Weights of a small transformer language model: normalized queries and keys, a variant of Adam for these matrices.
Each number is 50 + 15 x the weight over its row's rms, rounded and kept within 0 to 99. Layers, rows and columns count from 0. The size before them is the row's rms in percent of the matrix's.

# layer 13 MLP up, 704x256, rms 0.0686, rows 275-311, columns 128-191
100:40 55 76 54 56 45 34 47 26 52 58 48 63 63 58 68 49 19 53 61 42 61 69 57 39 66 36 46 45 47 61 52 25 19 44 37 44 02 17 60 55 72 68 47 30 67 42 49 23 61 68 72 33 71 46 63 45 60 66 56 30 56 76 50
103:59 33 70 40 66 36 52 29 48 36 38 21 86 67 48 54 45 54 73 55 57 50 38 50 62 47 57 39 56 54 36 44 14 60 53 56 66 41 53 48 70 36 49 28 72 66 54 57 40 74 20 55 72 47 45 38 53 32 34 60 37 63 06 31
102:59 44 29 38 81 16 64 50 37 56 58 53 30 56 54 35 63 52 43 30 65 71 69 42 50 40 64 50 44 28 52 40 34 43 37 56 37 35 45 53 55 56 61 40 39 55 50 47 40 42 49 51 71 39 66 58 65 41 61 31 46 66 50 80
101:46 88 17 32 47 61 66 34 56 53 41 49 51 61 43 55 32 52 70 45 32 57 45 44 36 42 44 23 40 65 75 48 40 55 58 39 40 59 57 41 65 52 21 59 73 48 28 26 38 49 52 24 19 37 52 52 46 54 58 34 33 43 36 61
096:36 48 54 50 49 55 40 47 44 57 61 43 30 63 46 63 36 49 75 40 44 61 65 45 41 13 62 39 63 44 49 52 25 44 50 47 47 37 80 69 51 40 29 75 37 55 58 52 70 79 61 46 09 59 72 76 54 38 69 59 55 37 45 53
101:35 81 75 44 51 80 51 50 41 53 69 52 51 63 58 93 55 66 28 48 43 27 41 31 69 40 53 60 36 36 66 37 44 28 49 50 41 60 56 31 54 58 48 43 54 51 47 48 43 44 74 55 46 42 41 65 69 61 47 68 41 70 68 64
100:40 62 28 46 49 44 52 64 61 70 50 31 57 39 20 38 56 47 61 54 70 58 47 51 54 71 44 57 49 50 61 56 34 68 75 30 78 70 35 35 44 39 47 76 59 43 40 59 19 51 32 26 69 55 32 60 42 35 65 52 56 22 69 24
097:49 36 35 53 66 26 46 54 40 32 35 45 40 45 44 64 52 58 45 52 40 60 37 47 35 51 42 59 46 35 58 48 63 18 68 67 82 46 62 69 48 59 61 78 50 11 42 42 34 41 52 73 40 39 39 39 38 62 38 14 69 40 47 47
101:55 43 41 42 77 41 47 21 60 46 60 62 63 56 43 36 59 32 56 62 18 47 56 39 48 47 75 14 38 22 64 58 39 66 61 54 75 58 48 99 64 64 55 44 61 54 51 12 60 56 43 36 80 51 70 53 68 44 66 71 49 69 48 62
103:42 57 80 60 59 36 58 49 79 13 60 59 58 47 63 59 42 82 49 40 65 61 39 60 48 44 56 44 35 56 41 48 79 65 65 56 29 43 48 35 42 48 56 58 67 63 52 60 30 51 72 65 43 74 30 34 40 38 56 38 49 63 56 49
108:20 39 46 58 58 54 65 43 67 28 52 46 48 27 39 25 38 26 53 73 49 60 56 53 54 67 65 47 55 49 51 87 33 54 42 78 41 58 43 46 68 58 34 69 66 41 51 41 54 49 50 39 81 45 68 35 44 26 42 23 59 43 61 51
097:43 39 55 73 73 56 22 41 60 54 34 44 53 22 81 27 39 47 37 59 64 35 36 71 57 42 56 55 34 68 54 37 58 69 37 51 43 44 36 58 45 57 45 42 61 55 27 63 39 27 53 54 35 49 47 37 59 55 48 24 44 63 60 49
101:98 42 49 39 70 67 35 48 35 21 44 27 67 52 32 46 62 42 30 58 99 62 50 34 62 41 51 34 57 66 52 59 53 71 48 42 67 42 43 44 55 80 64 57 40 59 44 38 55 43 81 69 61 45 47 69 61 38 37 65 59 42 48 73
098:56 32 54 38 37 99 51 48 64 42 40 32 48 44 23 69 27 42 60 29 45 47 47 86 59 48 49 52 59 31 59 79 41 64 56 46 39 40 54 40 44 24 62 56 72 37 53 70 19 61 64 58 57 71 48 41 61 50 49 46 48 28 26 29
097:20 55 63 32 49 71 09 56 55 66 53 52 51 51 33 40 58 33 61 80 71 44 80 19 31 53 51 47 73 43 56 53 54 82 36 46 31 53 60 32 52 43 32 56 55 57 58 50 43 44 40 51 36 43 56 85 44 53 46 13 64 61 75 27
098:58 80 62 68 29 27 63 66 45 61 60 52 52 36 60 71 52 47 54 37 52 59 33 58 40 54 26 38 35 44 31 43 51 49 60 57 37 66 28 45 56 50 56 01 22 54 71 32 47 49 40 55 45 52 46 20 33 55 55 42 47 62 49 47
097:54 51 51 51 67 36 64 20 80 25 57 30 68 46 50 35 47 38 53 75 32 33 36 59 64 68 53 22 63 64 67 59 71 63 37 41 60 33 46 59 53 49 48 83 51 75 50 55 00 52 52 41 51 38 76 53 54 35 53 72 44 60 69 25
094:44 51 34 68 67 48 30 24 39 57 82 48 46 43 57 46 27 75 15 56 51 38 64 45 35 20 55 27 58 33 26 63 63 80 57 47 57 79 43 24 26 90 70 24 36 21 30 48 43 70 58 56 50 33 53 43 58 79 38 61 40 35 47 70
100:41 50 53 64 46 40 35 60 56 63 28 43 47 23 34 51 32 37 43 56 55 56 67 46 75 51 61 49 45 50 42 67 27 58 42 54 69 35 39 45 48 30 46 53 65 54 51 58 52 68 25 39 58 34 70 33 56 45 48 41 61 31 39 60
105:53 30 43 35 49 15 58 44 23 62 55 50 79 24 69 45 29 53 43 50 46 38 51 32 49 64 69 60 54 55 36 63 59 43 67 74 39 42 56 57 25 57 36 62 28 49 49 52 64 49 79 41 62 55 70 45 56 51 22 59 62 69 57 67
101:65 44 42 52 73 17 44 56 58 43 24 45 38 52 40 73 44 20 29 45 59 36 43 52 58 46 68 43 61 85 46 34 66 74 42 30 57 23 47 51 67 66 48 54 56 48 55 52 57 34 36 67 38 35 42 44 57 36 60 45 72 54 53 26
091:55 74 78 88 36 55 40 49 62 24 27 17 33 75 42 40 78 53 26 38 59 60 64 62 51 46 34 37 36 49 49 39 77 53 62 62 42 69 59 39 18 18 44 55 38 50 50 47 63 58 48 32 46 56 37 78 65 49 67 11 60 68 74 47
100:41 42 38 56 52 52 64 52 27 48 63 47 72 37 49 62 60 45 18 64 46 49 19 64 56 48 39 49 56 59 46 62 43 37 17 62 72 73 62 48 30 63 67 46 80 49 77 35 35 37 65 33 62 92 63 73 43 50 79 47 62 48 84 26
099:55 43 47 50 43 56 51 48 29 67 68 72 68 52 19 61 40 61 43 36 33 40 46 54 72 43 61 55 54 69 72 36 43 34 32 53 49 38 57 69 23 52 56 43 58 48 60 33 37 58 60 33 46 34 68 50 55 46 61 48 47 11 20 41
102:44 61 20 50 41 58 40 53 44 53 31 67 59 52 28 55 40 53 43 48 40 49 78 28 56 48 68 07 50 63 43 75 67 54 59 47 52 22 44 65 69 61 58 08 70 51 53 46 18 68 38 32 64 56 51 58 66 67 47 37 63 54 91 37
103:40 47 55 34 69 56 54 43 82 48 14 38 39 38 71 45 42 63 24 64 60 42 81 21 56 67 50 28 48 54 30 34 49 42 41 47 49 82 57 75 52 38 34 62 61 61 76 46 47 39 62 44 45 48 43 38 55 52 40 38 50 64 22 62
097:30 45 32 57 47 66 77 41 39 49 46 41 37 38 41 70 70 60 41 48 34 46 71 35 49 53 29 73 26 31 82 37 77 44 79 42 21 36 58 66 74 34 57 48 66 58 50 69 52 43 31 63 56 63 41 28 22 76 86 83 42 18 50 36
100:53 55 30 63 55 78 58 69 56 54 53 43 81 38 56 35 36 34 62 50 54 51 74 54 38 68 84 41 62 60 65 49 57 53 46 56 59 71 66 65 51 38 36 65 55 39 74 46 61 36 39 60 48 39 24 69 47 34 55 63 65 33 61 48
103:41 53 45 42 43 56 53 55 13 78 45 82 53 69 45 43 40 80 69 43 96 38 52 51 80 30 26 43 65 23 47 42 45 49 44 82 53 43 62 68 56 31 35 47 41 61 72 45 64 59 43 71 35 35 48 47 57 24 35 63 50 43 43 50
103:25 41 49 70 51 78 57 46 43 51 51 61 38 47 51 23 62 54 02 46 46 10 49 46 64 48 50 66 53 60 53 43 50 69 39 63 56 47 52 68 49 60 43 44 54 50 63 52 52 29 60 14 55 64 30 62 38 57 39 68 72 37 55 43
094:69 58 55 61 45 52 45 64 49 38 46 27 39 56 68 45 56 50 56 31 58 44 57 49 64 61 55 65 46 55 11 49 27 53 57 44 54 47 76 53 62 74 54 61 25 54 14 25 08 54 39 70 44 85 74 44 52 36 50 45 68 22 45 62
098:40 39 49 64 45 53 55 59 51 35 57 34 61 55 43 44 75 21 61 47 25 60 72 73 47 58 60 49 49 37 14 32 58 41 46 24 43 52 68 64 50 27 44 44 50 48 78 44 31 70 57 52 57 49 59 67 53 39 35 55 59 41 20 61
102:38 46 44 12 55 28 63 46 58 60 49 53 50 50 49 58 44 59 62 41 46 32 31 51 73 51 24 77 44 54 42 28 45 47 41 51 87 58 53 37 53 67 36 75 50 66 33 58 44 61 51 44 65 45 38 45 37 36 47 58 20 61 24 44
103:33 78 44 61 52 37 52 82 55 42 09 74 48 52 60 38 49 71 68 49 33 59 67 38 37 45 62 40 67 59 32 65 55 32 40 54 71 72 34 21 34 77 71 47 23 47 34 72 48 45 63 58 69 63 55 70 45 52 41 40 56 43 57 36
102:38 22 63 49 19 69 74 68 43 35 69 56 64 38 53 52 72 55 55 52 66 47 65 68 41 29 49 50 27 59 32 48 44 98 49 86 43 44 56 29 26 58 84 31 33 40 29 28 66 52 27 60 51 51 54 52 53 41 54 54 61 52 51 45
102:60 29 63 57 38 40 67 49 37 58 50 42 32 55 55 43 56 55 37 65 47 43 42 58 34 50 75 53 31 54 46 48 57 55 64 49 44 65 78 42 81 69 35 37 53 34 68 36 38 61 37 57 53 64 41 50 46 39 44 61 65 51 70 54
095:40 26 57 30 70 34 53 50 17 34 57 69 75 45 32 30 51 71 42 34 68 65 28 22 39 71 73 56 77 52 68 53 56 38 20 27 48 46 42 48 34 25 41 40 60 65 56 30 69 40 76 49 59 35 39 21 39 59 39 43 35 43 28 40
# layer 13 MLP down (transposed), 704x256, rms 0.0645, rows 275-310, columns 128-191
101:30 63 38 60 49 47 65 26 63 38 47 56 52 30 45 25 73 40 66 46 51 56 45 48 41 51 65 55 44 87 54 52 55 36 52 58 69 47 61 76 35 16 21 66 44 57 49 61 61 73 51 50 59 30 43 43 65 49 48 49 38 65 30 28
104:36 61 40 71 59 46 45 52 40 62 29 55 72 46 27 10 41 27 48 51 42 31 50 79 31 48 81 62 62 15 63 63 61 53 67 60 40 73 49 66 49 65 46 47 59 46 40 78 39 48 45 76 22 20 49 71 65 53 69 53 90 25 46 49
102:62 41 72 85 70 63 55 21 85 43 77 63 43 50 40 55 61 64 59 62 45 40 66 40 63 38 49 53 40 18 28 56 33 45 54 50 17 42 54 40 46 52 28 56 13 66 33 58 47 64 62 32 26 75 71 43 21 75 46 52 50 50 17 32
101:64 25 72 52 44 59 52 75 28 68 26 52 57 74 65 80 63 50 57 52 35 65 56 52 57 35 61 58 75 33 25 59 85 48 71 42 51 53 57 58 61 57 45 27 31 62 79 20 59 68 45 55 53 51 65 34 46 43 74 11 40 35 45 41
098:41 24 31 38 59 57 47 58 31 46 32 36 50 57 39 52 46 42 51 63 97 46 51 51 45 67 55 53 42 99 61 38 54 75 14 54 56 69 67 28 35 62 54 39 28 44 41 36 39 34 42 54 48 47 40 45 70 53 35 38 76 77 68 51
102:50 80 20 45 21 71 25 65 50 36 69 31 67 56 30 55 56 36 66 42 89 51 65 54 34 51 32 60 79 59 49 51 55 45 61 23 67 50 31 65 45 35 53 27 56 47 67 80 23 61 59 62 40 52 61 56 60 54 57 66 15 44 43 45
099:55 69 37 35 38 53 34 55 44 23 77 52 41 38 52 81 49 66 54 54 80 52 53 18 40 40 16 27 45 37 65 82 40 48 54 54 34 52 54 43 44 33 41 44 51 37 15 38 51 51 39 42 60 72 40 33 48 40 42 71 30 40 39 38
098:71 43 63 53 79 64 37 35 41 56 33 25 49 85 44 55 38 55 55 53 49 25 42 50 54 46 37 27 74 56 77 02 19 56 62 40 41 60 64 32 47 41 55 56 48 61 47 78 32 48 55 69 19 50 59 48 47 37 53 49 73 64 55 60
101:50 35 43 72 64 59 40 61 87 41 20 51 32 60 38 44 21 63 55 43 35 16 63 41 23 62 61 58 70 78 69 40 38 58 62 59 31 53 48 40 57 80 62 48 25 18 51 60 62 43 60 74 59 37 31 37 99 73 62 36 48 26 62 23
102:49 36 27 47 63 46 41 44 22 63 72 49 36 62 31 48 64 42 59 53 52 43 48 53 31 47 62 56 42 38 55 59 65 33 45 48 55 62 51 66 48 52 44 77 62 46 62 55 62 53 42 35 31 82 59 43 31 58 48 58 56 49 28 42
107:12 32 56 46 39 80 39 34 85 88 57 71 33 43 37 35 31 42 55 53 52 54 27 52 80 66 52 53 25 17 31 88 57 69 29 61 49 44 58 43 49 53 57 36 51 19 58 40 58 28 74 36 64 58 59 68 71 40 39 44 60 27 42 20
098:41 46 54 34 57 40 54 36 61 61 47 49 40 66 46 48 38 51 34 54 50 40 54 48 42 34 49 30 38 41 44 58 47 66 43 64 67 72 33 54 62 36 65 55 35 63 67 39 57 24 66 70 30 58 48 34 44 55 17 44 60 62 79 93
099:41 68 42 46 57 24 43 52 45 74 59 60 41 31 39 43 54 45 66 41 62 20 25 65 49 56 30 45 61 38 60 71 22 38 44 65 32 68 48 43 67 49 43 52 49 67 44 26 29 63 34 61 77 36 20 35 39 41 41 67 57 46 63 45
097:72 37 69 55 51 56 68 53 56 37 62 50 30 61 31 36 54 40 68 52 34 59 72 65 51 53 39 59 63 99 43 48 69 53 16 32 39 49 24 40 42 57 44 61 53 46 47 88 59 45 59 50 56 57 38 42 99 60 32 62 51 58 54 47
095:72 43 60 65 31 34 40 56 47 60 52 54 29 38 54 59 47 65 57 63 44 57 67 76 42 69 36 59 36 42 60 50 21 76 44 34 48 55 42 45 28 31 43 50 77 36 64 51 67 55 53 69 64 77 87 41 57 12 47 37 41 35 46 58
097:67 53 77 78 25 66 29 64 58 63 35 41 36 37 52 27 59 56 45 22 33 47 55 45 17 47 58 80 59 79 49 48 82 69 36 70 82 51 56 47 47 54 44 69 66 30 46 38 40 66 65 57 47 89 59 64 55 52 62 52 38 41 55 43
097:71 12 66 39 22 43 45 52 52 54 55 42 50 71 74 58 38 83 50 17 79 38 48 41 49 46 36 78 45 60 29 83 42 29 65 60 54 72 65 55 47 55 46 72 50 50 36 69 51 52 51 31 71 57 64 50 41 28 53 51 32 65 51 44
096:55 39 34 49 42 48 44 34 16 40 50 34 50 72 71 32 43 37 42 44 44 44 72 54 42 42 35 41 50 60 47 32 62 43 47 64 48 48 69 32 35 63 58 64 63 46 51 21 46 55 60 36 47 58 51 64 78 58 49 57 64 39 37 41
102:73 24 39 57 42 11 37 38 33 61 39 35 64 70 53 73 50 45 62 42 41 37 53 40 38 54 69 52 86 38 75 40 32 45 45 44 59 30 42 53 36 48 38 53 54 36 28 49 71 45 54 64 30 29 45 29 59 21 52 55 33 62 57 37
105:56 56 33 46 83 79 55 59 52 68 52 50 77 30 25 49 34 46 34 26 61 55 59 43 41 62 22 61 90 61 59 42 49 52 43 49 52 37 41 46 63 57 90 61 64 58 28 43 36 56 65 72 86 57 24 62 26 33 41 58 36 57 56 60
099:53 39 59 82 71 47 48 40 31 32 64 05 39 66 42 30 45 64 41 67 48 31 39 33 52 48 54 50 45 31 68 46 28 48 51 54 25 60 76 68 41 25 59 43 34 70 85 39 86 30 43 55 56 44 42 85 53 78 65 56 64 70 30 39
090:40 41 19 40 84 40 68 35 78 78 73 46 67 59 18 29 17 71 57 35 43 16 58 32 36 34 64 53 64 60 56 66 61 50 39 62 33 42 50 64 43 37 61 33 59 61 34 56 43 49 43 57 38 21 58 60 71 05 65 57 60 36 35 36
102:40 16 46 37 35 49 32 55 77 19 53 48 64 31 69 23 43 73 63 56 23 45 48 84 38 46 75 39 58 72 48 25 59 47 55 25 48 64 48 33 65 40 59 59 51 33 52 51 66 59 50 54 59 43 50 34 73 59 22 61 81 28 43 48
099:48 51 35 63 41 62 50 43 43 55 53 49 40 28 48 50 40 27 58 38 58 28 46 62 63 40 52 41 36 56 47 35 38 70 98 52 66 50 62 47 12 28 53 38 50 43 39 39 63 30 27 85 53 36 47 58 33 48 48 43 82 42 73 62
102:49 56 51 64 40 84 42 30 69 54 43 49 39 52 29 71 24 11 52 71 42 12 42 41 31 55 27 25 31 66 43 33 32 56 82 45 49 37 60 86 56 49 33 80 41 51 58 37 59 56 70 57 43 54 49 54 51 46 48 54 51 37 39 39
104:59 49 60 60 35 35 37 53 05 72 83 14 53 59 50 65 67 49 19 46 58 42 42 51 64 48 49 59 67 48 42 63 68 47 48 53 68 45 40 63 40 59 54 53 46 51 55 44 46 62 69 44 53 53 76 67 28 46 30 59 80 52 37 38
097:63 52 07 31 47 41 35 56 39 57 53 52 45 33 41 52 48 58 49 43 45 38 48 36 60 47 77 61 64 53 40 35 57 33 48 65 59 45 53 31 49 41 64 20 49 23 71 53 28 48 60 56 33 65 35 48 45 27 67 49 56 20 43 72
100:43 43 39 80 50 46 58 64 40 36 81 40 40 38 56 77 53 57 32 52 56 45 65 50 70 56 60 35 63 23 74 57 39 21 46 38 19 52 45 42 51 44 51 61 50 68 51 59 50 57 47 74 62 29 34 45 27 55 55 31 50 50 44 40
105:72 52 58 52 64 59 55 27 81 32 45 40 41 51 59 27 47 64 64 57 43 52 53 50 39 48 70 75 32 92 36 36 51 47 24 39 69 57 45 30 44 32 46 40 50 60 48 54 67 54 42 48 51 13 51 58 62 34 63 49 49 34 40 67
101:47 30 56 43 57 43 30 70 39 42 27 77 39 66 39 70 39 18 50 60 55 41 27 62 47 56 46 53 55 56 43 33 45 61 73 64 61 51 56 57 65 45 82 68 63 50 46 50 44 71 18 50 33 34 31 48 74 33 48 63 27 62 57 95
094:44 67 65 42 75 61 32 35 61 47 47 52 63 31 27 31 43 42 44 59 46 73 56 32 49 71 45 55 69 69 68 71 41 54 47 53 26 53 47 40 54 48 59 69 68 35 55 33 45 58 14 53 48 46 69 76 61 53 51 39 36 28 51 62
101:30 54 33 31 60 57 57 62 60 62 45 30 16 55 39 61 53 48 48 38 57 59 51 57 35 48 35 65 58 72 39 51 25 36 28 49 64 66 31 42 26 77 61 42 38 49 50 58 40 51 44 46 72 35 27 42 47 27 51 76 31 48 23 65
100:57 54 67 16 19 58 31 57 50 48 28 26 55 60 68 40 59 33 66 61 75 56 59 48 51 44 68 28 52 70 64 47 27 55 43 46 47 15 49 53 50 11 64 47 59 58 74 42 47 55 34 33 72 18 51 53 63 54 37 82 39 65 51 42
104:49 45 57 59 54 49 60 52 40 51 83 36 32 38 40 52 62 19 44 45 56 36 48 80 69 38 55 47 26 48 48 42 52 44 56 33 50 63 43 35 42 35 57 39 33 44 56 53 63 28 46 41 47 44 62 37 27 43 44 47 60 58 55 47
103:34 55 50 52 52 56 63 53 60 15 47 45 62 65 64 58 33 39 37 51 53 49 43 57 77 70 63 34 69 80 28 73 48 54 59 38 59 38 40 56 36 31 67 40 25 41 54 50 72 42 13 74 32 58 61 65 53 22 86 28 58 70 60 62
102:50 22 38 45 77 68 52 70 72 70 57 56 64 53 52 46 44 70 61 47 64 52 57 59 48 59 52 32 42 69 42 38 82 38 56 58 51 52 29 47 66 73 45 21 43 70 46 58 51 71 64 37 50 45 66 52 44 32 24 53 48 56 73 50
# layer 13 MLP gate, 704x256, rms 0.0666, rows 276-311, columns 128-191
104:40 27 52 65 42 60 54 47 40 39 91 58 59 58 45 41 52 38 47 28 30 58 37 43 56 52 72 48 54 63 47 54 58 76 50 57 61 55 75 45 43 63 55 52 34 23 57 62 60 45 54 56 48 48 84 63 71 44 65 69 83 30 25 65
100:43 52 53 38 44 38 39 44 56 53 80 45 45 85 56 63 38 75 32 23 67 39 20 30 43 45 29 66 33 66 53 44 53 64 55 44 40 38 69 74 52 43 44 52 46 44 24 57 35 54 57 69 28 52 42 65 54 54 37 50 36 68 32 41
100:47 51 56 55 80 76 70 44 20 42 47 57 69 73 51 82 31 81 41 47 76 36 38 59 57 61 44 39 47 59 72 37 57 59 59 43 67 37 62 45 66 51 70 46 40 57 52 75 94 66 45 62 61 32 31 47 44 52 36 32 27 30 47 38
098:54 45 58 42 55 23 62 52 51 50 82 76 43 62 69 43 63 49 76 69 59 75 45 50 44 58 27 44 62 32 52 49 50 57 20 56 32 39 53 47 37 55 38 73 71 36 60 58 49 59 27 27 49 47 47 60 49 51 29 37 55 44 41 37
100:43 40 41 51 54 47 40 28 62 85 70 65 69 75 39 47 30 26 57 61 49 57 50 21 46 56 17 51 61 44 87 56 50 46 66 64 58 28 67 56 37 63 53 39 73 53 53 81 64 64 59 42 36 34 63 71 42 52 61 58 88 39 55 14
099:75 87 60 53 61 56 56 29 47 48 58 72 40 82 47 41 20 53 58 45 45 49 66 28 69 45 38 40 40 55 69 58 51 53 61 44 51 36 39 28 70 53 39 45 72 24 49 40 02 40 40 39 43 34 45 55 62 55 82 70 46 39 47 05
098:30 67 49 54 61 36 35 21 57 61 56 60 78 51 31 65 54 65 72 36 47 29 63 81 60 44 50 48 72 51 33 63 50 58 28 43 33 60 51 60 74 63 26 60 45 76 61 73 61 51 31 61 48 47 53 71 56 63 74 49 64 39 37 50
098:70 38 36 43 97 31 77 32 43 49 77 74 38 70 54 59 70 70 11 31 55 36 56 62 67 50 18 57 29 60 57 50 65 12 44 64 28 90 35 40 28 25 81 17 49 47 65 41 71 43 49 49 75 51 53 27 70 74 46 46 37 42 48 52
103:46 34 56 35 47 56 55 30 77 46 49 55 63 58 54 39 40 38 14 52 48 38 52 57 51 39 73 43 52 57 76 66 55 61 64 76 31 11 40 50 45 42 54 83 50 25 36 42 70 78 38 57 45 29 59 22 55 66 48 82 59 67 63 49
104:46 32 54 34 52 35 65 53 47 56 45 55 65 62 64 48 42 58 38 38 64 54 42 22 47 50 42 57 21 65 44 73 58 40 46 38 64 39 64 48 58 62 83 78 60 43 55 71 52 52 47 47 52 49 55 58 59 26 56 65 27 42 29 30
098:48 68 51 38 57 49 44 53 54 47 42 68 79 66 23 63 35 54 40 57 59 69 46 53 41 58 39 20 69 40 38 08 68 52 54 77 50 73 40 38 52 58 42 45 82 54 58 47 64 53 40 40 69 56 54 53 34 52 56 70 65 38 64 56
099:70 26 52 46 61 34 24 65 56 69 30 52 54 56 28 41 30 60 71 57 43 46 62 42 33 55 32 44 11 50 16 48 40 41 70 49 48 47 75 46 58 28 50 49 31 38 51 22 70 30 45 65 42 33 55 42 26 42 47 40 46 37 36 55
101:25 24 48 53 68 14 51 55 72 48 40 41 60 68 82 58 34 28 24 69 65 40 52 42 66 47 56 29 50 53 47 22 47 39 91 63 69 52 49 55 67 41 37 46 57 35 46 28 64 32 44 75 60 26 51 36 12 58 47 62 40 27 65 32
102:57 68 48 14 54 52 73 36 59 44 64 54 54 76 67 52 43 52 47 65 64 52 61 71 42 62 36 48 33 56 67 41 29 28 41 30 21 42 54 30 47 77 52 46 57 45 45 66 68 31 50 59 54 53 23 45 47 40 46 41 42 60 43 48
099:52 30 69 84 43 82 60 42 46 59 29 27 57 42 36 38 56 65 61 62 51 60 63 55 42 36 03 59 69 66 60 48 58 76 58 55 37 31 90 47 62 51 66 75 56 48 81 53 45 41 69 37 62 93 53 31 43 43 53 63 65 62 49 66
100:33 63 30 51 78 51 69 53 62 43 65 48 59 26 76 41 55 48 67 38 36 49 30 23 30 59 40 33 16 74 28 62 69 33 53 31 43 38 46 48 30 41 50 78 66 54 74 47 41 45 71 37 44 80 61 44 45 70 37 49 58 64 63 34
094:36 34 58 49 50 81 37 52 41 58 56 53 60 64 56 65 41 36 47 33 29 52 32 31 45 51 65 63 81 36 82 43 42 53 20 57 42 74 64 38 42 47 62 67 43 45 37 43 69 56 34 28 33 53 40 66 71 34 66 62 74 59 47 72
101:62 77 54 53 59 33 55 24 52 56 57 40 52 58 63 82 55 53 53 43 47 39 52 39 55 90 48 56 51 41 73 41 49 47 58 33 32 26 51 18 00 64 63 49 71 54 70 45 84 52 50 37 46 72 48 64 42 49 62 45 61 48 61 55
104:41 58 76 34 46 26 41 28 58 51 72 50 80 75 42 69 52 68 53 39 61 39 44 68 44 37 40 32 33 63 34 46 94 56 20 45 13 33 47 34 50 61 33 39 41 29 52 52 39 33 51 69 61 46 42 54 34 34 55 38 61 66 30 32
099:64 28 88 80 59 60 67 31 59 83 35 62 77 60 65 46 40 65 50 36 72 63 39 39 53 79 65 58 69 53 51 43 53 62 29 49 53 43 46 58 44 38 34 54 40 33 37 37 41 52 42 51 53 60 66 68 43 36 60 44 63 64 20 48
092:20 31 60 24 54 47 53 54 35 52 67 45 41 66 46 58 24 46 53 70 56 38 63 43 40 50 57 56 67 41 23 61 49 73 17 61 70 50 55 63 36 60 44 68 55 68 47 42 45 68 82 67 42 82 61 45 38 38 44 46 25 56 57 70
095:51 50 48 46 44 45 59 28 66 65 49 42 52 59 31 43 36 34 54 67 66 22 59 66 66 43 55 41 52 51 46 43 56 42 42 41 60 30 60 34 59 50 51 61 61 30 28 36 53 60 60 52 44 68 71 71 58 57 47 34 36 72 46 49
101:33 15 41 39 52 57 63 46 51 28 71 66 61 41 47 19 61 20 66 44 63 57 75 52 62 26 33 63 48 86 44 63 28 77 29 45 37 70 36 61 57 56 54 62 61 43 37 49 60 55 54 63 47 23 58 41 59 39 33 26 52 48 47 30
099:29 71 58 46 58 31 88 28 74 64 69 29 46 61 67 47 52 34 46 30 72 30 64 63 65 38 45 32 48 53 64 64 49 27 67 55 28 49 49 47 63 50 51 57 24 45 45 56 36 30 43 64 39 27 67 43 48 46 50 61 50 80 24 65
100:41 53 81 47 52 65 64 32 52 70 59 65 70 70 49 65 40 65 29 03 22 75 13 41 65 53 81 49 64 50 62 35 63 61 37 45 48 76 24 60 55 44 49 50 76 44 63 52 28 71 56 47 60 58 64 52 46 37 77 41 42 25 64 52
097:53 54 68 76 43 46 60 46 49 64 48 67 42 52 49 55 52 71 25 59 34 40 48 43 27 46 63 60 55 77 19 54 28 52 42 24 71 73 73 50 53 35 85 58 50 34 55 29 92 56 61 56 70 67 40 67 45 41 61 59 29 72 36 36
097:42 43 47 59 31 42 46 47 45 40 51 48 81 63 51 40 23 68 58 47 57 59 61 51 47 54 73 36 42 44 85 46 70 73 39 67 65 67 62 47 34 35 44 25 49 32 63 82 63 74 60 63 45 27 50 39 56 38 72 55 21 43 61 31
103:49 32 61 40 42 57 68 52 56 60 49 55 50 70 34 06 41 49 43 66 57 73 39 36 41 62 62 75 66 49 45 26 17 52 58 46 52 31 46 51 42 75 62 74 91 50 50 38 37 60 62 52 48 39 66 54 38 50 51 54 45 49 53 33
101:20 81 58 54 50 22 67 59 97 45 65 45 63 50 43 46 47 61 72 73 55 48 69 44 27 60 46 60 51 62 37 58 51 73 42 45 36 62 52 45 35 65 30 15 59 41 33 37 60 37 27 59 68 37 63 42 75 72 70 40 31 39 29 39
093:52 37 48 55 46 57 92 40 51 42 57 63 70 41 36 81 55 75 40 52 75 77 47 62 38 42 77 39 56 49 40 61 44 55 34 49 44 49 33 62 32 44 54 11 46 48 28 29 74 39 76 56 64 36 20 57 42 67 39 54 54 72 47 29
093:40 70 39 34 46 77 42 67 71 41 27 25 54 31 20 47 68 52 61 55 47 38 73 46 76 59 56 59 06 55 38 47 46 41 21 59 38 30 48 12 44 53 22 50 60 67 47 56 45 51 58 46 54 18 19 61 46 56 55 50 61 75 70 48
104:43 41 53 45 71 68 52 62 51 64 53 59 62 78 71 51 47 55 18 37 62 62 31 36 25 65 48 41 47 40 31 46 37 28 41 63 94 52 59 28 32 39 43 64 41 36 68 43 52 40 44 44 63 65 57 65 55 72 77 57 56 41 28 43
102:73 63 39 65 73 55 72 27 33 16 45 41 64 43 41 75 54 68 45 39 38 70 26 45 70 62 36 55 44 52 32 50 41 50 49 47 52 33 75 50 49 75 71 41 25 52 59 61 40 67 74 61 68 62 14 45 08 58 50 62 13 53 74 40
104:30 50 51 42 65 41 60 40 40 57 56 39 39 67 67 42 58 61 65 29 58 57 32 68 71 29 39 61 36 61 39 55 47 29 41 55 55 59 63 33 53 43 64 64 47 58 74 64 46 39 73 35 72 57 63 56 42 41 32 75 51 51 27 79
104:30 80 46 72 88 68 96 33 73 57 50 68 44 43 31 53 91 50 35 55 42 52 29 39 65 56 62 49 45 70 41 51 56 61 21 62 49 40 49 89 58 55 30 45 32 36 61 38 63 56 48 65 70 43 53 50 59 82 50 65 58 54 40 54
102:61 48 28 45 64 55 64 32 71 31 55 26 53 47 33 68 47 55 53 65 59 49 55 37 68 19 36 38 74 69 57 62 62 48 17 54 39 55 40 62 55 43 55 57 78 65 60 46 29 59 64 63 65 38 62 95 56 22 60 46 46 31 43 62